config = dict(
    num_hidden_layers=9,
    hidden_size=128,
    num_attention_heads=4,
    num_key_value_heads=4,
    norm='rmsnorm',
    positions='rope',
    rope_fraction=1.0,
    attn_scale=0.362,
    tie_word_embeddings=False,
    init='uniform',
    init_std_up=0.0361,
    beta1=0.95,
    lr_head=0.00648,
    final_lr_fraction=0.0,
    max_steps=5901,
)
Each number is 500 + 25 x the weight over its row's rms, rounded and kept within 0 to 999. Layers, rows and columns count from 0. Numbers have three digits each. The size before them is the row's rms in percent of the matrix's.

# up: layer 3 MLP up, 320x128, rms 0.316, rows 290-319, columns 0-63
# down: layer 3 MLP down (transposed), 320x128, rms 0.305, rows 290-319, columns 0-63
# gate: layer 3 MLP gate, 320x128, rms 0.309, rows 291-319, columns 0-63
up290 100:463464568507517518516483528515448527498510499489526507470513505481449492537470474482517519490485510511521494535509509498519492474475498497515494482542509496531518519489496510509489554514497510
down290 098:538506479493472490456516511471473533562476479509550524544535484514496509479469507503489495479492534476510528505485451519506454480527538471549508530499504529514528462529550501492486535482501512
gate291 101:485466494500513491519499461466573493519469467503490511471505468474505515483521530519487508486479501502502519526541521493486471484530513508487499493532456488507523491515514493474522528509493458
up291 097:528482462485498496519513483470518487505489486495527503502461474490483512480502551485505534495491514505478519492515541504467479494524499540525507499507487521485522491539477470463507489503499468
down291 094:490481499508499497499424484499471473513512502476488461486495497486502493537454491526485492517505503504516506473486504494541538520516500499520527517476506480490491515526518515492489521478512512
gate292 105:493535481491531519503539488521505527487498458484481500472541454495503517484482494547540489467494541472487507554505512490486490498548505563493476464515515482514497497461550486463538459498510472
up292 102:500483489500468454531448534474489516518486490501527536504482489499517466511522472530459511512526501519545503527521459503512511501531524443508496508494500504509534501480518531485473491479498505
down292 103:489477520502533505498525536454500478525528468475498464533455536476489518469458466464483492474497504509493493504521481525465538494496513482445537536479506521510527514527500475528486520537502469
gate293 101:491462516519442526493474511512506508518504501523474502517461451494491530513479480507517530516476552485513485517507533480539483503535500483496487495538477496508513464467531492508499474525491480
up293 096:537493534494477494490535481511493494478517524505537497498491518522541522472508483504521507486524501450497498490461476485500494494492460547528511495499531473507493517484523469501522512462516461
down293 097:498502483473517480474502501489502515474506486488528534483477538522433535515528490489472492535499484509513508486504473501435461510484501523522501492490490483524518474526516471508514517532483466
gate294 099:490442531513534482530471478455522510484517526483508535501443499498506491463518499505483506498538479438496495435470501469494528483514483486460504436496475546488497504509496444500483505486455509
up294 097:501554479482476474505454510513541503507480504486501534485461514528485490523480515536522510466525500531498520482480448494509485476465503473471524482442484533528490487503511514465536490486515465
down294 097:478490483468516502508499486509478532567487476512571466523469513477539532492463451488523501510431516489503513522512494509540473547460476510489521494494504519484457519490531520451492560510470495
gate295 097:480535486490494517515483489502511545513506493509508538481504465487491539460509508534541503447438516513482479507520488457517503494489467493465505494490523496510543573511492528445537538505512527
up295 097:513448520485505473484530517507480516504491500528500528518544475466522507504504497518517527455500487522453500539487506489509493492502537538563527479520497508499539516495499492486496500493505503
down295 096:544497489502542531548534465473502494505505506525522515471494519552499490546524519488500511484507498540539478471507517500508476505513522481472473540476504491488474446469469525510507481456526502
gate296 102:509485497513512505523453503528503475508494488490469523471471513524505499533493472508515471499492517488502498500505527485488471482505497464506533515511491515465505503517534482509497484495492491
up296 106:503466502490558499466471464524532486485526455486485424511461517496535510549496479525529513488525500511501488479524568481483500493506506494500493572492501496497504513547514509542505502508489501
down296 103:524494483482489495529558515533518501512526468495503522469539515560475494500496494525459491506488467508539466483481505515547477480480473463523507530517500505509503476493513551487516474504508493
gate297 111:506470480502491490473471490537474468496453524508461462491493475479541495488446567508500524484503497481503530518510549513437479508507474531505483479504556535486535483491476505524479488482500520
up297 115:484492503528495496502518531542493513528494470472476513485499537508519555503481497506522506505499474514487539514475505505476519504453527517458517494475452451493478503470476523501521508487496477
down297 107:483478481496483514532478503488469515559510532477485450542501518519493504453482500466519467497455514515508556506508491503493558534522491525511491518471520496520478527520511469480511471489495500
gate298 105:466509499485539497485477502517506517501520497495449448503506521483486430460414482477517493512505491501497493501502481484503488524492496490487484488518476485507481474523532491534467516524475512
up298 099:490497515477523473556483492512505548522579527496482532530516499564526457508472484508535509499504498442507520463492500502497482490495457500479478487540470523488519470487477517505534455533518454
down298 104:513522459430507497535512451484526538526528506485500520502492521517552456453531460480523560489536479521502500500506499497501472492470503485510532476480452515477525492499526499523512505497468512
gate299 100:526531506566535480518492488517492520518534522485467541518511489499505513480480503446482510501513508557499490521490506493517467510507516534501536495491482471512497493483515512496487505501486472
up299 093:491451521477477487453499454497509511452496462522526501493522513511482512483517500500479466524491502542519506507492471531488503512522513541481538502454517492463515470512503504516416498535528502
down299 095:496494493511476457535504493487469491514525460530543489443504499515508502474454471489477549496494511488496507539493540500511518493528491484535501518516449498527524458509473519517488475506505500
gate300 112:502485497497443544467449484496494532486479567492553501536491484474480492535513504493465479515506524508505511559554487539498482465500522497510555529533521535510522493496532541456492511536501507
up300 108:497476478498471452493506469507520545485486482503518513545497488523496471514522512508471486485492521506532491522475513496524484456497511532509487511484537523517468529536513537501528502495498498
down300 105:529480496453552473456507504543442490542508506494499531482462515498519508473513480533497474470496463495444507506547508487480466524483485491504523491486490531462494489523496512497560528533507496
gate301 104:510431504538514476510536506505512550443501496503486520506538508502518497508470512526516527476485491452448560515486513480501495485522549500483516470487523508487487492501493553479522511496460510
up301 107:470502497506512490540526543529495513517464558516500493500473472498550466511506469444514493503519545537492482519489492478493496491479490484508521462464461537517505507489497524482476505523510515
down301 106:494520520461453497528472523532526512500538556478486495490532501544518490521491544506473500443517443465486504532491509502467505473527508514473517496518490461525519513485490513557496491437495519
gate302 104:447535502499518481471496505516476487517456496458491482530503509502502526512472476479484498502470499514452503518502528453498484473521520506515484461478516507481571488489518486485523495516491556
up302 105:567456531492486457497511512521489466570450522494479469518469531511458484521515521496492450470547488494508510521512472504498496518515518529516438469481548544497559539487493476495522506482483482
down302 107:472542485525483512555508485472532489500532469527519481497542507487549508453473505498472502497548494491477447479502455481497471493455456481513458511496488489500494513475468475498488439530481494
gate303 098:493489539541474514478512501481470453515476547457530477483473464572512470467490532495500504481536495504479501452484502493501481555493521525519492474501520472486472477459508467481480543490540490
up303 096:495496543472546494512472479466494501533477508518462532493478488498466483490526499514524469481484498533509465488466555526526493527485511545550508540508506535565492444496516479495524533512528576
down303 104:522469505505478489494487526506546514527498542502511483537529484456480496439510493482472483470454464514515528511499466496491490543498526525483508517495519467480533483481520500498465454463522490
gate304 107:424493485481491497512509504530515465485506506474463515517528495506514507446535481483546519460497498467472522496473526484539452489504484531529507517480499476459518489502492466503455519465486522
up304 104:531517466500567517519502487494517454498500496486475518492502469488475517479499512506550499483497465496470517527519511517485505437487537511462473509493481468461482476491561483523508455503508507
down304 108:491483489514537517473473474529525453476478484508480490513495508491505502488441518516510516513460504485519530522524525491500450502477491461493502460515494470460518490545454524493484506474478477
gate305 101:453475487486455550512507526507540530444489479478506507534507514480496479490488484522490442535488476475505493494491498445447476515495505544486536496501463460497513515479556485529474456444467491
up305 109:508519505493472528554501534510500469472507495498448457459529507478511490471514483517543539467518533504507527459547504508519522493457493465537543529465499505503497463484482520516514549517509478
down305 101:522472530498558509517508503503516518537560486515486479484443518489490515529483492536477501472507535519470470506526468474515509541492511507470478446510494533501511490517508474447486508537464505
gate306 099:516452534498485496494451477520533500496469472468484501518525480495465471528526489463526487509495501485491513531463502467510531467497544500495515513484493485495481486495503481522499461516519523
up306 098:539511503508482524533494436507489525490506567464498538488514485479504461466492463472515520526475524512490465490500478513481545479469503517496468508509511520518466521449476461480491474498498476
down306 097:514441470499542477461531532542500474535491560514531459531503459468465497499522524500496477484480506478519514488481468495526531516497532487506481499506558483478468514501491499487542510476492468
gate307 092:469496505505535515461471490509476461470503496481510515484478436492485482505507549488526525488501495501469501506473432538463451510524494517469479533489541559476517488468534508502487511510510494
up307 101:505480528502496466516508469474511481500485545493493492480481474498503518517497469498503518497547459488502513519513485500511451473476551508461515516472520480479497526501483529476509500523528501
down307 098:575491492509544499463510495458515440452508536494488485462482462494494516515494501510491520516492494528494518513491512488526479511524480486504517523484481529506492484496506508508515459551555511
gate308 102:499477484502499524512509510494495457534486558451486534502481524499493506495504503517496491460522517506511449498576502511535479523513536508560460489503499505498542531513534521536513510484470464
up308 098:515485523484518547470465475464496499505523493524530495527524514488496530465458531498503534535488484477474490487483478498437530491498500463470517468500510537521514514505461490539483532498506514
down308 100:522510478478515504492510516484547530491527513500502448500463528501547528448472509493482514500489539472492484499523477513502490482520461516512513509506556480478467452499503470520468482488534453
gate309 099:474474508476514477508485509484529498442495464506463571505510473503507477500486457481505508530492509468482512495542499466518496512530494518536455489507518445477522506490481523524537501515475496
up309 090:487544533504528480527490484540492491523510470568489507490523510463525511509467508518512493473515435550467462512504473466478534475509498525491513497514475509516518505515490509532479484462534485
down309 098:501537545503494514417517478509502508501504506484522478487479495515463523506483499470552511443461518506537493492483449502497456510529515505493506536503467458491498519531494468485510514489501510
gate310 098:485464481486526506479517562516512507486449486528486508518511485485482503539506495470553513530494516528494465537500489488511489537491461510484505486494492516549523495487503538467479521497498516
up310 105:488491505469489473449523532482527476501498508493505414530477540474484478493492539476514469539477471513500464496505445557468474492469504540480497500473495536478490512487553505487468458498482502
down310 110:559505492504503496494477475526510474494539504515467487517527493499529482492483507491440505549520503531478456484507540542476526487501487534456523463475481494488479488539505493536525462501506483
gate311 107:506511506513510527497485496495486504503494536489533492502520507503520511464495500462516523508447494471548496481500463498517534486462488499494539530526523454513511516468491505505494490485464516
up311 114:531462494469501519475497504497529494471506482511549506547503549429487512472513503552538488487488497477439514488521523531489478526489503529521474533524540505457509520503529497471505452475518472
down311 105:492518468530447473495530532472529492507521481508526511529489508533498461450511499540568484535524480488487530472493490503454497503527504512527473471496483506466528498508470497517473518493488505
gate312 099:451513510515507503537505465505491543527515498531449493454537507446500521487512484481527480530453494487522529521489505470505518486451489518513476514501496501527494513503455495504464507523522526
up312 100:523556477488494514505537499500531558536470484498511504499508509429482532462508496469505578520478532534526524459515580547480518530508517490507528485481504494500514485538483481484520519456493540
down312 095:500508462502503550489477519469517493516465523479531508512511473513497497490517500489502512487541462473484449477506501522523516524495501461543537485506540579515496534515500516478539499488541506
gate313 094:496474521495539529531523464459452514494496479495537537537475490530457549488524528530536555487492524522493507502509471488485511517530499511504506501457507504520544511509559472492467521477473465
up313 093:463486504516511515537486532492493546513555527555509496504519507516500479514529509520508489509523477509491502504430523517439496504438507521508470535508512505494473503520476509519469422501463496
down313 095:479500525489498468467461461492494506474485491517575520505477509469479496456505461525475541525472473529538501514483487502570469488474502491511501508516450498477509521525488475540510486478536463
gate314 091:518512523453537520506480511473470516473472510479474540529441459489452518509521517491512480507533501471460485469517556489509499475537478520555567521503510483492522496510446499500491522499500532
up314 091:499500492488469498509522522505494498494504518526466523545504498525533490493511521560502499527463507540535493497527459463553520463527511482487520529506502505459496471440475483501509496515517470
down314 094:484500497466527465511508519490479512514462487503541550505532465533493487487496509528516470520501497516461521520506504502468526516517542514491519477530461522553505476452478501509509501526495528
gate315 100:483490510504485513535478512471500485496496495508535510499503532492547475500513511491499483534458456494479506540508551510525496512508555503480508507463509488510489489456502483483512474475483532
up315 098:466488489462489542474474483523536530501509496485475449509536482496461538488469489504492493464518499503474533474483522501515486516454508530500506467540467479445489480512502500483467567503535459
down315 105:510511488509520459529537501469530512491493522503483519493457481478453545504496500489491462520496533506542477463500509473464518510469471532531488517466509488482493533507507549528522477503544512
gate316 092:477520538506495448465503496530527494471499502487507501438496524526502495487489524517495498544539500484475510523524530470518503518494524522500470459511522496520527507523478446510505519491499505
up316 100:463509511490448473477509521473522544480483521491510494484509564480498502504475481525451524535549472460499520475505545531514477487489493472530534520471491499539504482510513498525458527512487454
down316 096:448489543495547492474513501555474490495578477477484556468497508513472486496467497522526514507511565475507472507487502514459495494520459512507502496506494497488476509501453472519484481533491531
gate317 100:471483495524542515481523493529524564526509564502493469508568506506512459487531495460473495510492524523500494481465512530517467465494504514515490533501513529491470474527501507541494463544455527
up317 109:513503450476571495492533529492498510514493500469526477546542492542514488533513499521494470498524478532532501484500514505519514483501518481468483457507495522526447514456540522501489506520503499
down317 093:493482530497466480500484475506508534483507475557494464462474526468522522503487472466538506457510518506536519467518561522528495482482505523482515495494501497475491526533459506465497531457525490
gate318 100:495503500496511497467533476516507486469464515502477461458471503493503487488528473481486489504531451474482507529512437532469494519528539468461465513499509483501473523537519460548512486502504539
up318 099:502485505545528490460501458499522493458532489483490544461485510472459508476515520496469479524492509451474490533465532499539476503504476438482497482487490518470487502542532547498526508485496542
down318 097:513541492489460512534480481493524489462491480495467514509507542505529506522452498511502481480514534491508508491447533530462545472473495481515531521516496503501506473467516550485534492472501529
gate319 098:536488516470509502518520509489520521527473488488466426499516497505526465526519509526499517480573493538576505518509509463503512488550500536470528488466471513486527464519521525517512495489464509
up319 097:514496501508463482488525517502499528528453520509491494487456509462477510498520538559525502479482538466515472515471452525498506528507518460493485538529462471488523447519485540490476499467521520
down319 101:501515478524555506515489502520551519486469545503488498464445499473541488510522521506458500484547509488493493469530510457492467469492482516495513467523529480530476500493535532528496528528521500